Weights of a small transformer language model.
Training: a variant of Adam for these matrices, 5928 steps.
Each number is 500 + 25 x the weight over its row's rms, rounded and kept within 0 to 999. Layers, rows and columns count from 0. Numbers have three digits each. The size before them is the row's rms in percent of the matrix's.

# layer 10 MLP up, 1024x256, rms 0.0655, rows 872-980, columns 0-127
112:488510478494496484505504506489484539494505518507537489527509512495501544482536492499497494489512492499487519474480499531470525511507487478464531538482465464513543513487471514559477528516509497494496492454467497538508470513479497485512491512541515509493546460490476541481490458499482551497528556533494546519528436500537526452510508490526511430544481508520528471474537496507451485480462
100:521510503481479488498459509494465483509470505505481485557515493526449505500510524504492493499493518488518518541437520499466510493499440528516488439512520547520514502480504491484502526524497507472513462450522449490477483530563485492468560503513456518543507493505502523513511467487500458510510520508493498463508501503490504499493484490512453482477487494494433466510474522483547481527517
095:510511519483528513510512486473503483532455488447516519502513548497447520478500522504524525454479532560505508461487531443488455499486498517525520497528486523500482507505531514534465497522508496528489508528483482517516493522494506516504475470500495473552510429496490499497500468500477549487551480508479512471501526486505508529471492484555502489459535510523509546518498464515512461517507
095:469495500495485503479496471485502524515512548512528479509517554452474540503484481494517489512504503502507525455506549503497526408493497491509507507463477506507486510488484535497469525477509455497531510472482545553488509467513511508453476515494501539502502477447459478516491517486475492469513503465482523484516469521521526522500505496488477531518450515507489513533508489488467520459481
082:435525574497478537505477466514521468530494467492535474469492471510483489524516521503498468494523445533474502456483538467508473537476509513495488509499521506471509476468495508496480512494500524478485479487499481511483529542511466480500510495494503491521506483488514468494455535508492527422502530471530475507532517480531482512467519504546479514484489495536489497495527525498469506499458
107:478471467498504479513513506467491471503474531435500492555509497509529518503472460538504515539545516514484504484520526470504516502481517513494476464475457500487442460516527504524499523523498489550549506483500502524457501538510492560511523496497523475498497509478518488548467485470477504496474509525486494516466488490491472525487553490481526534467514521510485532499542536490487508501534
107:525531493487489518459472504516514536497512485489511483499496505536484485493472491506506519502488501546503519485512499511492470511505505491464469499484541512554497472534500494511466527507516424488501530476487481579492513500472511531508557526483518477504505495468465500578445491472470505473456475461486496493481475538503531522509499484492445519523497508460479509479541500522497521512515
111:539470526465560499512490535501492528564482531498483454536498520497503559505490505526509524441525522508518512475491464474495545503528474503507494456542504491499462510526478512579524492520464536491537463526480496527490460529493506530467474527500543520550489460492494506493493503522539521470507483497486520539497537467527504515476480480520509455459477495499499534514482489466510519514499
094:521481508507548497558538504458495497483523476503540462485549515510486545529552476453509501510513467460488529481506509462463511514480516508522544524523482498516518518483463482459513527526492464506491531509514497543483458476540494496479496471517512503506492506487504496553459509506496494489496469488527509514546500529474534524504504480495501522529475506487510536414487465548479497540467
092:514483539503499474523467510432505533491491502509520432497483508472505499517490515448519474498514504505472535527484529506513547497519507499492539484504501514472472501530504486479476449503479524495541507484507481508514490506491462550525498502499530492523505477511484515477485487524500500501513488511482486522572502463521480525458462477478500481503488522509465513472479498525459503482512
097:521487509504483531528434485495491503468474469504522485480503494527460498464497490528537496493534488522512506467518495530491506492508499489513464462516507480488495540507459507525533456505461513513514508472485486522512510488463526547479495529482539490513488496498452553490567519500519479527467486514516469518527505547487494541493502461512504549465467496482466459503500507533512493495471
094:519465459475523512494507495511498512479513539528545498509490515485507507484473471561506474493478501517505531501503514506503520500500483470511508509546453488465510482531472523531464519501474478503473482537507504519497538479533497499466508516478524538477524493514544506510516511450486498450511513451481520524497450534510483509516481480472488490511489487500495485464507496482511475469501
106:475479473487484481478551539524547539515488542496462465499522499544482534536539474522530548478517550495493499473509530450512525466537523515445511507513478546494475475560466505505495479538469527489478515518520509489464493497504513509493549472529546491508484459510558490503515483469493447461454514496488504481524519484518527492494540476504487475439514493503490513489514454490471515521521
091:499473562471514504483455541468509507520462503482469495528508510473496526494536502509501543520537467495471506535502507512512514498504525495481513461476506521523526464498508505434488486527456509529562484550503502538459464536509512545465495517482529495492457530537526538476528501491487540478481475470486437471517480479489484463523499491502474473511451521478504504489522528489515463513521
083:521488473507468509505489501486485490505481508499489498517583488529454523478487532485474468518530507511517543490497507498529505499518453501475529550497527456509517485546500493521458505507488543509512525521513513474486520513524469483487542505508519532504496527455514487547519477515529515488522488490499499482521517491530483517504481501518518471470475476521494476551492518466553515501475
115:473487521487495467539461495477560528478534468497520470517475457509514503497536496516541490455493511497485534474510467496495501460454487481505480484520473512486476545506487536520497467502501484535516534453507488511445476524514457513484492489519490474470529520496512485486471484438473524510504514494487515461490482496523538537457460489495521483500515502500486511518514486507448518514550
106:533455526498478470531461514530490469483501463513460514537491514487463531527493520483519519481507489492483554533484465502462468477524463495519491503450464493486499497484486485513507467490489495492522476528490499497508489503525504545460501525497495499525531502485494520491509534502467494523425503514455489528501495537515497486417502490541530514494510488485517504474516499476529467457476
103:493540490504486492519475537489532478543513510495493490463498512464474529468456506497485517523515489528503505492532505486478514503498561535481483511471519493520508521496461539529520510494445530447513474472496437560459500480490505490501539529485511517511507513519519509516497490514471513477480544508491511486549531521496484530493462462471480506452551483468496485511506512565447512523497
090:501506505493519524535525479461473467470487560449463483503512533495499511533508481479516537510562508519521495490469502511519504441464488452521524512528524528497485481520540477466488505498500484487508485509505495534504502519483456461481488528491499472508523506463462541477497506474498490459436510531449509497548515519519511467499508488497541485527520536446469546447538518512473457439518
124:507525490498546478476515532476537515475487498524487501477486488503525524545496447512569470507484512556448472452515498496476554503510485517498499465527505523485511501507471537523470523507511490508506522507528494520518452456523469482469523505485518508518526467484522523495507517530481489481480508539489499525507504497572504508487479485480531503477516527495532484517492492514546503504503
087:497526488483536454500480496491469506506480525480509522527506511456491516517484522518558535450543546480529492491469472472494526507528502476516517500460503528488484530512470510497497504492494496461502518533507464530500490484538490543502502486490541466489509510485493495507505495531465489524503540541522503496495480494522502492492521486488502513482482511489520521512463486520505511506487
098:516516512522496503493503469487481524458498505493519477548512517446476498520553447544552524497489514522497495514485516544487545523503491540508499454441509484518459509519512531488467470513474517489541508516477455498472516510476525492468520501475484545567569457513458532513501506507501444477481477499485490504520487502496492482491540490542507480457472501523475492480492473477546479499492
113:514499517507529474514477513454514516479495471491522507494506526488517479473520527483464497508529455468513487469477485469477535489477479476479480516526490469495498512522481527513444485499480480521514566489540480543516493440452499460510484510527496481506475555482441531483488521508476495491490500509487503509516478515539482493481464486473463462436488467519466487437510503540476481491507
108:512496489492518466493511506476459502533483511474528534482448480461473530520515432537493513516538521481479490500541436482492466525499511501519478513515500492540472494512484497530523501473466524502497541511517547531486473489488464543505538473512477501501511476455496466481492522474550477532505496487527492467544541519526441490489528479486451523467510519491486489485503429493488540516467
092:524472484508481449524514501528477536445486487490531511529525507504469514469467528471533487544493451478482513489496468524510487442463486495490476463543474503490483513513463545545511535451489494544510503565487494529496513534498516461467494475532491519531505505505482485463505508519480517487533503510528512513518533509556479528484469497450481463453522491509526516512509483505447496510484
106:528493474501468417512468508512488500541501513490510522518526509542485476501516522491502517462538490509512503534512517519466479513507501503531481499509495527568558516516522519488525454517455485516510480445483492549548503515463461527499503542516540471512521498499498481505536478481524519443502493476501490469483478520484541465501492490487534499512519549495469481497531534483500464485490
093:444547520499537529528467509512512487545575494503566473486476479484468495481518468514491476522478515538504529507501470487504524488519522548482493517463492509495489455476527481555481465479518447480503502488517476509500527480530451499462533475481485484472488501529473512497522479515522449465469488522551475462523471521537459465486523474532515512512486481507489505468526502545497537511518
099:494541490503507493435528533517496498542530484548525494471552515486503515525508514507475507521497498522477528504555515470448498512503521486452495506489492505519467539488535497497540518502499509541546500476529534500505504491503476523467524509506520449470492469496521479521508479487513499515470558503521522503508503495497496456497482480472479471472521448475499514474493495557544539467508
117:494485543472506492488490510467562538501489478455515505487503551505463467520494507508510494479541506541513477520463525507477500437457478492502483508515509480495503516480476513506522476452491515517501492477491507553510552514537476479530532476536497525476488490494462507479476483479491522508468495488484496441505504493528516457501516467491501485532461507523544533494553461501495486484492
100:506487519496451517532487474499478534493497539444492471521510512484504517507508537546498504504494495499471500549535498501508510521470522454486476457467514451485459461499493519517512496510515530511537512452492459496459469511503481499518568484516515503527513508519506510519465565520502491528470483519485492518502498479500516537513536498507479460464508524509472493470540512526521533484509
102:489473494486438521487485517512463489510433473493529469520472519499498540506526507565525503522500529481498493461451495516488493503478512460493472511507497541493479504494518519519488477471463518485480510490461520530486513485528464544520544557489519505508523480454513518525527510470521516479480504460458490487519508550507505484516544495540506511512510531510441518512499489506480502479464
092:471526518500507487505511501500468510478517504469518512518492494466505509480544519537497474526516475506517488549490450510514491547492491465500482530513493516525513510480496501517465496534506452533490506491499461495526505476469499498456474499501486501499522528510489468475499455550531539483538497481524493490513493458572516473428484478549480501506520494476539496512501477470459500539530
114:505498498477501483517506513498489473468469474514503527531498521454507511530472485505563488488545496557523495473515495503533482537510465516521538493536430480472530508557509538531510496521490508495525506517531497498542483526508507499477509523525492495506532514499487514520499491528533527482456518539530494499570487557493513485486493472468508509453551538488472528494475477491524479511489
096:490494494479477484545506549506478486523500493503495430501488476471466473483511460516467516492493525498461506494457480445482447459485492518494488472507526470514490487474499500540504489497475496484533499529488509501509474502506504498495545558456509531495505532443498505478491558485483480507462476489499494529536536535490512516482523490511531493518449542506468477462501463524503508481437
097:527527503506521471521483489483508496491524498533497531488494501497437490483478481563493534476498560496528474461509491499472547474502496493487506484570499532472506510525521498512487526509477481526485466464519447470515448475491512539506485487483546484499516499505475519544514476500442474446503527490529550507481471504491491525494452480507466480514493449522473508494501501507538456426505
091:527504533507460490562530542471467507540462515491512511511513506483487507504472521537532552459512511481510504473474522492494535495501506499539523490480491488518480492481515491536476476485500520543526449481485503529507530492475476526503490529462494492570482481498511537460472486489467510469504556468527559475509498480532502476488517474496537449495532549516505516516538535530532510479487
091:496524480506457456531495459470482450522531505512526547519517533498531492511496481524513466505522546467499510536484519518469516499509501457495489491533492473523510520542534488519513525546476523544508524486506430521489497524474523528448480518491510525490516502498468544498503503463549477480484540545460506481506539527519518478475518492491512478531460481510519447491481501559497475499511
085:460491515470526510495457516443537480492522489510524500498462485521513484516503483457511502454484485461523495473481449527518459501473457491472493511436493530524514466508547478476535496516513507495468483557486509510519512512508498502489482479492509507516541499488489444494489479456513485545509532530511467503465508482548544459498504476488515480500515524438478515469509470526485441506540
108:507483482503519508506479521506491481519490483527508485555567504483495516499504464460506494512483499504471499471480488494454505519487556468504508517517491506480483480492511502505486505518483521486479492522521526517471467508462483513483498500498535518483510499477469499499507501473491494487453521508489529443472494521524533455461527478510485466448487543488520512521542521477486475511506
088:466495490483500519476505540482470453524488454488506507556524511491466512500486517495492484503507511510510552525526497459496542447457513446507539463538485537522538504471547508525532488484536496502486519478508518508561527510512498522473466497490504472496511523457533560521502505502535527507495481486502491515559520487478534496497519498523529478447508471533486547526481518495499484480514
092:467478468515527507499456528467493431484488524468490534473515557506513528491511477496518493445547504480524486527492490484467506545509505512483487520506476523533490502484479507502512439486471511495480471510512468494505482509528496536494515517507502491535547442486495521507506500490506447536510501519489483478496456518483525534478493475525494515491564490522482516516498552524512469472519
097:497496510481487534478496516519471467494493450483487486530541517503485531452488497526500531491539491551516486543513510550511530514476497575522544511494473509487491556526497515487476501530510485512541461475469452517467477534503496490471500544497487511541518491478498497494486510522532502480477528522470551528525511501506517499508462506517465506543476528483458497521534514506513503490485
103:527527495501507518485488502478478489559457471471526490462491525509474488457523503437521520485530465509490522481501491441478492514510514480517482475501477499503548521492495516486483503502512518552484541506478483464499541494482510479481504489522489486518513488497479510480489518510512542505520492485462506480546514499522517539503547481507537522517520511475517522498505467510521529481529
101:503466472489487496522507487491546499488525517495500480503463470480446520495513486510493531516514469550504493510501492476486492507517521496496525503509513491449500486502466534557516484486482524483499515477478485501518484514487505502488466454534545451455536516522507487501490543448514502465498478465490460481480493491524486507476515498512504499481449506486453520482506495494478491481494
098:531512451481449511541521482502531505558529532515493473529484523528496560481505505504511488457530492534517536530513508466506512525516509504488523482544544543484468480501458497484513538500539477468522511439532471511499495503543487477493539477507497453517499524487471526509519447489534497444526488509504520499468475521501513476509493470539521487484512503494519514536503500518537524492508
109:513524474507522495488472537508500519514495533547474526490503469468542488441490484474514510491488505539485505492494515515493515451530461475526516521516486485546480521489507507488455509494500528520548511465501507499522500501507506545471519499491481522498513490487470496503499484447543486496496480473471524493477463522513475462505467480507525534466500554486472541559523497522502466482533
109:497503502507522510513495534508497487481507515457536481462502490488527534469532541494473512510513483525461508545542476492486480482530435496460479470489439451520526512519522532490504468517464485470529533459508509503466457526492494510487480505524485485517527503485516455511487472485533525496488503504517474462503508477535521464506503501469520488451465490465451500488520474516511486531463
106:486489514490506463484492519518508483497508543494525476550485509481495474502530449488498487504512489501502500514494486513502515480493533481525539473499500519542518514532499543494513457507472505515514471467510499549495470483499488518463458478554539492513499493488526500505514550511534556446510543504488523477485468458522512494485465500523533493505464550515488514494541471449537479468460
096:528488519503511459529511515473497465459509526501535511510475496493470516490503488486518538490535544494480517547465559520488475501500482454529528472492489528489499522471521458525466505541509511507497493489469457521462435498495523473459499514481492501484493500502474471508510515494502486488504486478494478488523493468487487548460523481515465478491451460537470481533487519563528477488488
094:538485530510510488463483520496512511525475479503579454503516511557483510502493514499529525525493461522475483498497542520484500470486461451515498524520509539529482472486433525498490506491470494514496489504513499507520489501480491460522496474485499550483482523492443507502458528496509531503499483495480500479530534538500563481477453494472455499490506547480509515501530541510509522498468
108:530528498493498484520489544512516531484541516500493474472510516465460542481508510484490517526505483527478536503524528462466493480473479500431495476506492518511521517536471500486488498552497450493507479504463483502506496529485520490533493496549527508523504514489462515493501497511467452518447499541480494418544513498499459481497511494489526483466548537508518485522528457508510518494490
106:498501497469499481522519529514534524520470492500499493485526502456518549510574461496502542486500512445505501491503452477512499490486484511482503507526473488532475482451487523510525514504489510502539534517463501531500438473440506500526504505492528550467511505481493481526538525484524506506457533572452503502493432470514474528512503476470490545505455504463501520539504477511498518493479
108:505494504515488467448502535537503541491456513502501465531508529500464531466494472490515552485458508478472520519488495424456535489479501493518496467473499505486504501483460531545488473483515481502515534520483509528496495461485475489475531440536494498470468473474470514532478505477493557502500544482445500526532460507506523538508502480501525503507487529500498510484539485538526476522518
094:494465479502499485451472520495478511498496550471530500512551475503467495498495498506534508479521501548498533522521519528457539453500540474490531524504503528470485554479456494505505451489472489506493456515487544525535487504513489490517478517539532484487538462490511494507499526467496458501527496487455510522500553501550528474498501491491524485477514472486506501515564500529476545489470
097:490495470501528495463481481491467495527472504457518516577487489481546530469493468507502533472519493498511541538476533498489496496524493469444455501496454528507505507485503502503480497522503484521484465513429477499484503503467456515496496531517487526510472471515499520540508523478503513456496530497495513501532527509501484496501491484525490513468441505531493454466506511494520515499472
098:527572511497523475481521483512509516454420538509528512466556494497477515489504499468538530486561529535512524476526516523474498518516518489504508495471519517471517529464486498508465541479492506495507498530502513479530496498499525499520499484555497496525529476503481504553518483507492518529513513535504482499499499474525519528483513479472481499487527501472477517492513462523522517478467
113:541480497480478512547471474462502545493496487523530544486499501494508530482523549495513533497547463459512534449508494495481529480517521464514524469485520513530527491468490543501531474477487493532478471487509460531482499476520531497537473549535525493529572459463494491509494514464493537507501470552514448472492494475470526482504495481493508511500485530454510457456537459501492483502545
082:487507476443495503467510488486476545490506548532490460485511470486502530546507458504492467500520479482478518517492514433494476532490457493478498490558472541495493463518499487458474532483476480555534530474495520486468505495463490505482514515511495446516486486520520532498511481506496480520471482506508482493501471487473508542488486471519503490480513500525496494506513507490476434492486
097:519494519489491475461494537527489495491505478503531469498528504463527505489535507495514476505506512544518524498527433461507531462502489483470491489516504547518523481495545486514558509495519457504490512505495530524522470441533493498489505540551533493522482487514513484499507520542554509487506450531477518493520463480517511491509464488535532487488503467499493472479549458562509525497454
107:534475468506494494509516508498478498533499531479524507498491528444496560538494478543504475463520529547505495490508459501470475461485469501463571555483512472458480525482523518521459502527502482496511513470461513528470490521493467523478490490498512497506527482475517513508500492482506498534511516565489519490482479494537497500523492494500480493446489510473536516507506504525456518502480
092:483523507493495503559482535509466519510488496475474479515574522488532527444507481518497511521512508478475513538478517454499493494511515502504497472442493486542491544474526550515504511491508496481475487491505485558465509504483485531489479535525548515522500484471504516482462479466512482526506507508495545473487484500521517497514503495478519521468471472520514513514520513560512488470521
103:510497495495522458499519531447499463524479460481497531496479540494499507513497476485548505443528480489539492512529488522491446498513514465511509504496499482484496474470493516524520492512485492540522520514468455486543525489494513535462527485506491493450498484461495537471469534451529495535492492507478529428476498484525508486475527479499529532509505461494514518460491462505487533516517
114:521488495466489474521516500462494545464503463494487519454468480495516543499519526517518512481498517497446518489472497493482476503483538525507527473513514475501484507473466514548510479554502512525527511489487489480497481483501476487531536498496493468476532500467451521519521551472471506527492522539475532481485501510491528484496533497484490489474508487500492542506526538543486513471487
100:490475539513512534517527497517486532484449526500490505496542510515491499498470496503520479474477494521470474483566499477472551487482477498497483486508495510548473523494510522515512501485482478532500534432486485547537495474485488466463499495557501478498493487512492550553485481526510516536505485500462469496503526558516504498501470473446545546495476481461513471513525504487502526521487
099:522495518486495507508491525467502472488521539463470521528528524507498565515540458493479479493536520496500504501551486478478495515500519499506537484484504510481472502502507498504494483552492522501502529482521496529502504504519500506524540517496528498508530539486482486543426477506473460498489454571503517515493525485469507510502528483531530499464504537458469547503523520523514510485547
086:469540488473471499516480484488521478550492505501550518513536483499493468537487482517522566543524522470493475506465470479535513498491505505502463542508497509532470553538512498490496505509538475488484505472465515539492519478516494485488504476484490495476522470494538519507507494484481499490526523524507464466499514481541483478484513479510543535524497513424498489472486438482519473499460
108:491497519504475476483512532487511549518445493512493453467502540516474563503512526503494504463502500513520468464485516512450515500496469518466534538478484471475479487513503458488505528530519528495559516504455497507484475513490482492485516499489486507513506484430529506570480524493515469494490523512464487520524522500521492481512499477494495499533428516509515488480499528507515496491518
100:485495491474471485542538503475523477515529508487478496562516486497487490500489483493507454511487489473467506490495500530474478497465476466503509508514474489553498553507504464509554528512478502503521508520515487512552475513478452504472509493512546502471498496477476536505454577473468523472472532470454474509557532521502489504476492502478476502506512525486465514491545515513526482470459
081:477477477512487508525482544532477495544496506515498485561525491501490514519487492481467534466462504471513522516501505489516473503519522481491475483490491491492481554472536541516550507492480528510499463538490496515485455518504506492507516498549524508553510515544485480485517533490534549486506534511505537533509498484471559460502469455512459482462524504526517493499491494520532549498509
107:539484503506524505468479501476538510485513514506515527519506504508458488490536479481484526488462556532465501496552510494503539464524481513537496528483530495500528442453496506464440510505478467475526546480537493532453544502524510499516514502529474491529509457507478495517514498478474557463541485499503484485492490485476451535486495485496468516453499471500508520455506466501467521490496
103:558505532487512514475469511516518525471513519478545549503453516492483490503511520524501491457463487524463490540555500454538480457482490470530520538470473494491498462519491470550498480519469499491472489526482526493476493485537502453453519563530501554503509502484532542487450503502495484463484470507478498483524480536502490495489484472519493461510503544490520505498520480489506520508544
096:518467485493484453481467478512469479519491514483478506514489512523464480455511484520536490486501536524528487505530471525510519538485480504512512520500484503457473501506525516521480514486466499513510506512481530479478496472536542488491512550510539524498505488441449473544502503506526483513465510493487541508532463426529494516501500469548507518474491468515532531514507510516527525491556
113:494490483483509497514483486469486498492540478475514457526520475472490529476515510477484484500496488547469500515473457513507463525486465467518520454484455471520537506489477490491514515513428498461491510475467482531491464543495505514503485529528520502498513452536519534507481483458523558492449524544481506455495488505499560452510468484446483470473473529468457474487539472533472466509498
124:465488503470478516495481555504525490514532472484534512557502507439500555512507549489521489507471510565508493532532512525514469457497516508496533506478472492515490507501476525470479514512477440503552539503487501491484495515529494546443500494522444513511539445477478489483496454517507490463501541503481525483506515500515461480467485488477522500499490485456505527520513483515489491502528
105:489482548487450462506470524494496518490474497481515482474504530521457526486461447494541530521505532490494502520494495527497512499521480494458488508470477510518520481509525483533490479495508508474501488510519519532533485520481473524495485542493505470506512488471498532477502511482518479506483530552489529525505513486573525490449472471476529548545525502497490518495546522475484459469485
098:561500447500487466501472518504531501487516480522513480501517562500483519465489497452535491507474508496481498502519507468478469509479511520484475544497464480507579546488513506507531476489480470537496435486493524537438481526483485493476498494560499518508538490496517466499476471512515509537535517567511496481513499501501508505516454475479485519481464491509539516501541544491487476497483
110:481477517478512471512490513489499534532517494430452452449450493481487515485529501531519508497526472522529535520493472468430555483446507519505504474524467463505509520547504498506488496557498480469516522472457512509480476476463526475497480491543515472512511474516498498557492424499521494497455525527530493494496517530500554484513552486518536497520491528513495489477523555514511484488529
073:503516527487478515520535502523503499494498489519525462467483515518500550464504520497531473466515470484499516494467505497535493500507489504554519481498469481532453556495517480530504479498513500522522482497470415556519514513509524481544475500508529494536502486511529521508468489486484525501487525555480513512539487510552502491502506482518504473520492480547495483501495476517499541476474
103:543500488506510502505462515468517517543488504456461464469524487503493491488482528505551542511528482506484511459530522488519496515492503473499503478531498541571526478541462510536485535493485521493495481509481493497445526436506493519506531513537506511529509505526516501502521531510525513450487510519469490522549534503480496469505502476471486470500510528525515496538503539518447489503534
098:501494479497515528511480527448541490499482462501477511498539500476506527508555479469501529528527473519492547521516482509500485502516495508492490473523477521486424550519444507505470480533496473482504491494504500471492475512478504492472494514551572537497497539485495522522526515502484455466505514475503496531451522508484498527500539477487482535447537512498456482504565497524477539490535
113:512509510489479470477504498483468510492498524447507522481526512504476513493459484511536491502509506505502485508480516464467472513499505497494526505545503496529493485513541513465474528481464467597482539504432503496523503465473468504503566475477468515470494519498517474495454495516429498513497503481468514472509475492503489547497488472496514457509472507500479495444509521513512517477536
105:527508516495502490514503536501486494551537558483516516537517488476486490469562521496483536495470501465505489482449468506497475468520498521490534505521504492506536471493465495497489512522488510573529481498488503509483505502492470502513524501515472525502515492497514497487455499456464502468536543514510489472481498486461514469518489467529540483452486497486507494492521464532529463485506
104:497469513461514473494455476494519464524456510472475510531522509508498512522483470465516504504508536482498480506481496487509501448482500418508477486505485515509529507512478511507487475505480514504526511461501517542505498509516494502515487476513516468481531479494518513513504527509484520535487504541516490494495519484490484529483479490462505490472505489447513485443519508505512484468466
105:485515511499531486515458512470476516480512518500484466493491473515466493466477462507461481485517490485492526527547478486470484478523555467445527510486513481516492489494517566511478495513427495530519484480490483512512535479473525518476521508512513506496535555492511501506525454525485492508489485503510503499474524521503528501491481491472525488497547435472500503484519540528512495523469
098:506493471497517459497493505492501483532501495515518527494497479514438481514498520521494487510518518495511516491508448553511488456488508507547507490469518509511507484458486511498517461518442518497501510475471471521501505526520520520483492522496490508478483520491460477508524533510510503474527494487494450511491511525501485510501440473493519469473455492464498496530536524476518468513470
097:538454516485497498534480516466527488518496506523481513544472524475526498486508484489520488448542549488462541444488497535479465464504499470499539532476475479502529535514490471504528496537456471496478505509454499496524470475507535513483484536487533520531554497473504533516486485517477467532444506546461482517499504526517515496449529479492522483514523507449481520453479512522476486504522
112:476467498490495510468498494504479502514514515493487494507514545481485500486458502482543512511527507474524499462478470476487570498490485449466496516483517468519519469517538523540530513531478489512536504485485486542479468497513507497495516465549486501493509513494507547481527481520488550534511536526479505501502544549453470483508450487510508486480485514504526513481524490524539501473515
103:525501536470494491512532518481490483451439475490527462499487511481497488474544494488518476500493474485454495500490515473487500490510459479493503520475506439492479562463474510524537468515478498553524527480505508556499525522491498515523505474502520475492502504518431499491494495501511468518496485512525528516503459528501477471475517484515488515493455475481494499475496444514543457488473
104:529495512486531456533486531495492452486519528525469497513549513518512501534505474527486503469528516494528482491504536553521512468502482469520482465482480472469554525480481478478453501491463488490474515475476477506489528462476469519489535502498478446483487489454485489524448498513511489484504511508506514489498493526466535495472512479505535471500535525493468489479494472467476487494517
091:513501511465470509523484512481489481504487511509449485525504528522501502484503507499546487475493527508486503449545552469508509450463456494509513543524503511532497519470495512525533530476493448523524507477536524506489455470519481471423525480538494521554474498485498494474506467550465521490493484477498566524529550574502476531516481483498525482489509515538487508497537510539509503471523
092:531483493496511492471496519528485468504492482471476532540514518504449509450494518521517544502540531521506511537491527472492459515520472479513501490497521492482513498507502487550499452520492529538508466512499465504499483511476459504532506472473530479483516514528491489547491534494473503492475505491502515489548485518486486489481507497533504484487493543497480500448474527534532486419477
099:515486485509436513474500510482435482511505502486517499532508513544466546435488478540492494492528502476467508538526464529476496534513460504482590512513495531530515539547478506490494465467466503457520497499474507510475504453516467518469502509525474500530572470447496511468478459480495509475474515478539548493528544495487473480484512489487489517492531549479483524450499486515527499524497
115:499463486445462494532462501484502478453449482468531527484496539489524523473526537477492529522521539491495506483506480460486520490505552504511494531492498520477472543514499498491495498523494473498502494516509511492536471502508510490495507532511494468542499524474493488545502525530466526491496475531518510508509476510493507492457479495519505478527462487437518526499559496498520465491477
093:498485432500451423503455474492475500501497501534526490501523516501490484476478488525519492518512512494489513502510492494548516533475492453523480539504487486510519533466487513459505501495464450453466550463480501477494476538502495516472507510489549558533502495460482507473488462531494512491486484486507503536498518514531504531496492473499489551456480518485468549531517523478455509448482
105:483449461480466486519498501485520472458527516475486461506500503449474486505513484486504483469527498550512538493475506470474490502469484506494479480494438498526513507496495494528486511514485506501502469474499520532479487497506474522502563462558516552527507522514519494505493501482488490506514496531500500483532554478522534489458498486495500504467504450469520530486550498502552482483518
097:483495494499502522507470499491506518522520491474503508526539486502490499499490458472548495471506520521508557522493503505474570456511462476513493520450500505501571483536513506494474506524529478539487477487474463484482509532485459511475502506477496487464482460495520507530510484493500489440505523520464468494516489509517527466489460512533494457508458487498470492488512550470497509477488
108:529510492457532496520504524507519538505493468450479466547536560485542541524524463461554488475461530480491498506541504470510484523486480533500517470484504502509514511486523510509480497523506522493498553517514478526505491493527482499520519522496477520495482476505463499535501444505504442503490503536475464493485460498533464510485493479461515498482479474455511498519511493495510523527506
097:484483482496511529488509507518457513491470493506500533505541538489490536471483473494509492482471483540522493534500511548513490497471458474479480507512522459531459510477465507516511465539491488481503521524498499491503492503442510519463514540494473511523507439496460554521512486500459498517482491524502517484554545522499463479483547493541504512504492524499496519471493469477524505520421
113:481491500491493480519510502495465522492488494499487476497540469430505509497516508467519446471516484480490518499480483532488507490482486499436483448538511480528513489527506517480514527524476485543459505512506513541464460503503499483490513491563523503509551492489501511506467560455505514491484497548474498429466483538496524485464488502515515457467513484513521493471521518471556474512504
109:505469524484511501479482468501522541476435487422551503491472509486516517489513505502473533472498490538485517501476499501473513465481470474519536469447500521492522522466523494537467521507418505489484539499560482501480488487558512495516483478553534484517529522463504498523461503488479457516488523515461510503474504551508492491499510485460475498485484478487515491515490524487489492497496
094:526466533487503496525463470484486503554434474460515537501512536499542488463490509470541516498506521528466542490506534487490498488524502474517508464468522489492534536460505535493491480472485515504476494493486498519488502483518472492496500490506494491520475458503464531530480509510515511540470503496449492512491489515496513511472514475533477505499495500464515491469479484497523529512516
093:511520493510445474555482523486476498530477490506531466522487500508482513447473494488513545488500482498499499496489458522513464457511508526458496475475541522546523517504543481491546501522513496560565453483520478465490533516519539515527494503494549478522443508514482492501521489494489524472503516497505434445502499497513470479498463479502515490508525510479452488445524512501496470479463
112:532499532491480499500508517471506493473465499495458486556512498444481517479562503500493477496509552543496559494508512531492485481499471446514543537483511508458519463492477507507476470558484500538496478520496504482500463519543497501511537490475534504497523527469519461511492512455447484492507554526494472495509499541475536441490485501472475504445477468490508539507499528499494526453510
093:507509497479487522509486518505509462475527545465489497525532493505488500505500485496534509507499508526461541477485518527508496474450431469472553525512476474549496507515512493508488488515521483524527488530524487497525440496465457493500528508512529519480520508445452496479461569460499485488444516501528479482539498563529547489501493495511498487462504519497491544491564513490483496489504
100:536499514493475501494509506505470519513538488470540475524516512495503493417504494534502469483515492446433537502502462493532475498499528515488501486526513495497500483481517496514463495485460509515486539488463521505514498439533474502533525510509486457536506455495491538498491480524515544478476500546481553494532534499500494468475537488553516496512520513485506519527494520526490532457482
092:523471468461470529462495516540445504516471519504471520552536509505485518464479525521505512513510518498496500493543505493505501501488467511493489524506492454539516501495505563550503533511505476498505512481502520495516471474525504475471539520532516557522488479512498478509459521522518509498492480488468507522491538510496529491508497511488531489494501520503475475502516518509472475489557
095:476487502482485492499491532496486529477512465506544506492501483507505508498469562487519481527526522486532497508468500492516494521500507496514530468490489537535484514527524531495503532486509515557557514474479473506501502531511512499486490533491508505494503494496521545512512467507512481505488528510502508515528459464497493538485453481453509523509493541483464497536555499502494507489452
091:489481495473460440491497520458517507456497550438527502514519540441508516493508523490501488445546507469480499513495526502520500481486509489511505490534498486523504488478493495481454470522474523509506527528492435512467446476467513493490557471493545481469500488506544458504477532474498488489484468528509509508507512524480474515481471514498505494542454461490471513520490464538510524469477
102:503508529512517507491533524489503475511504476538473517531493508454448500478533488529461542473529504506496500536484485491477488490529486504472520466531475517524539484474528508564514460522503490535561481510482511490501502502520480540475518490478529560488474457488462510515445493463482473517523528489476496471498523469504489495506495495541503443502483492477513499524505519510491483428502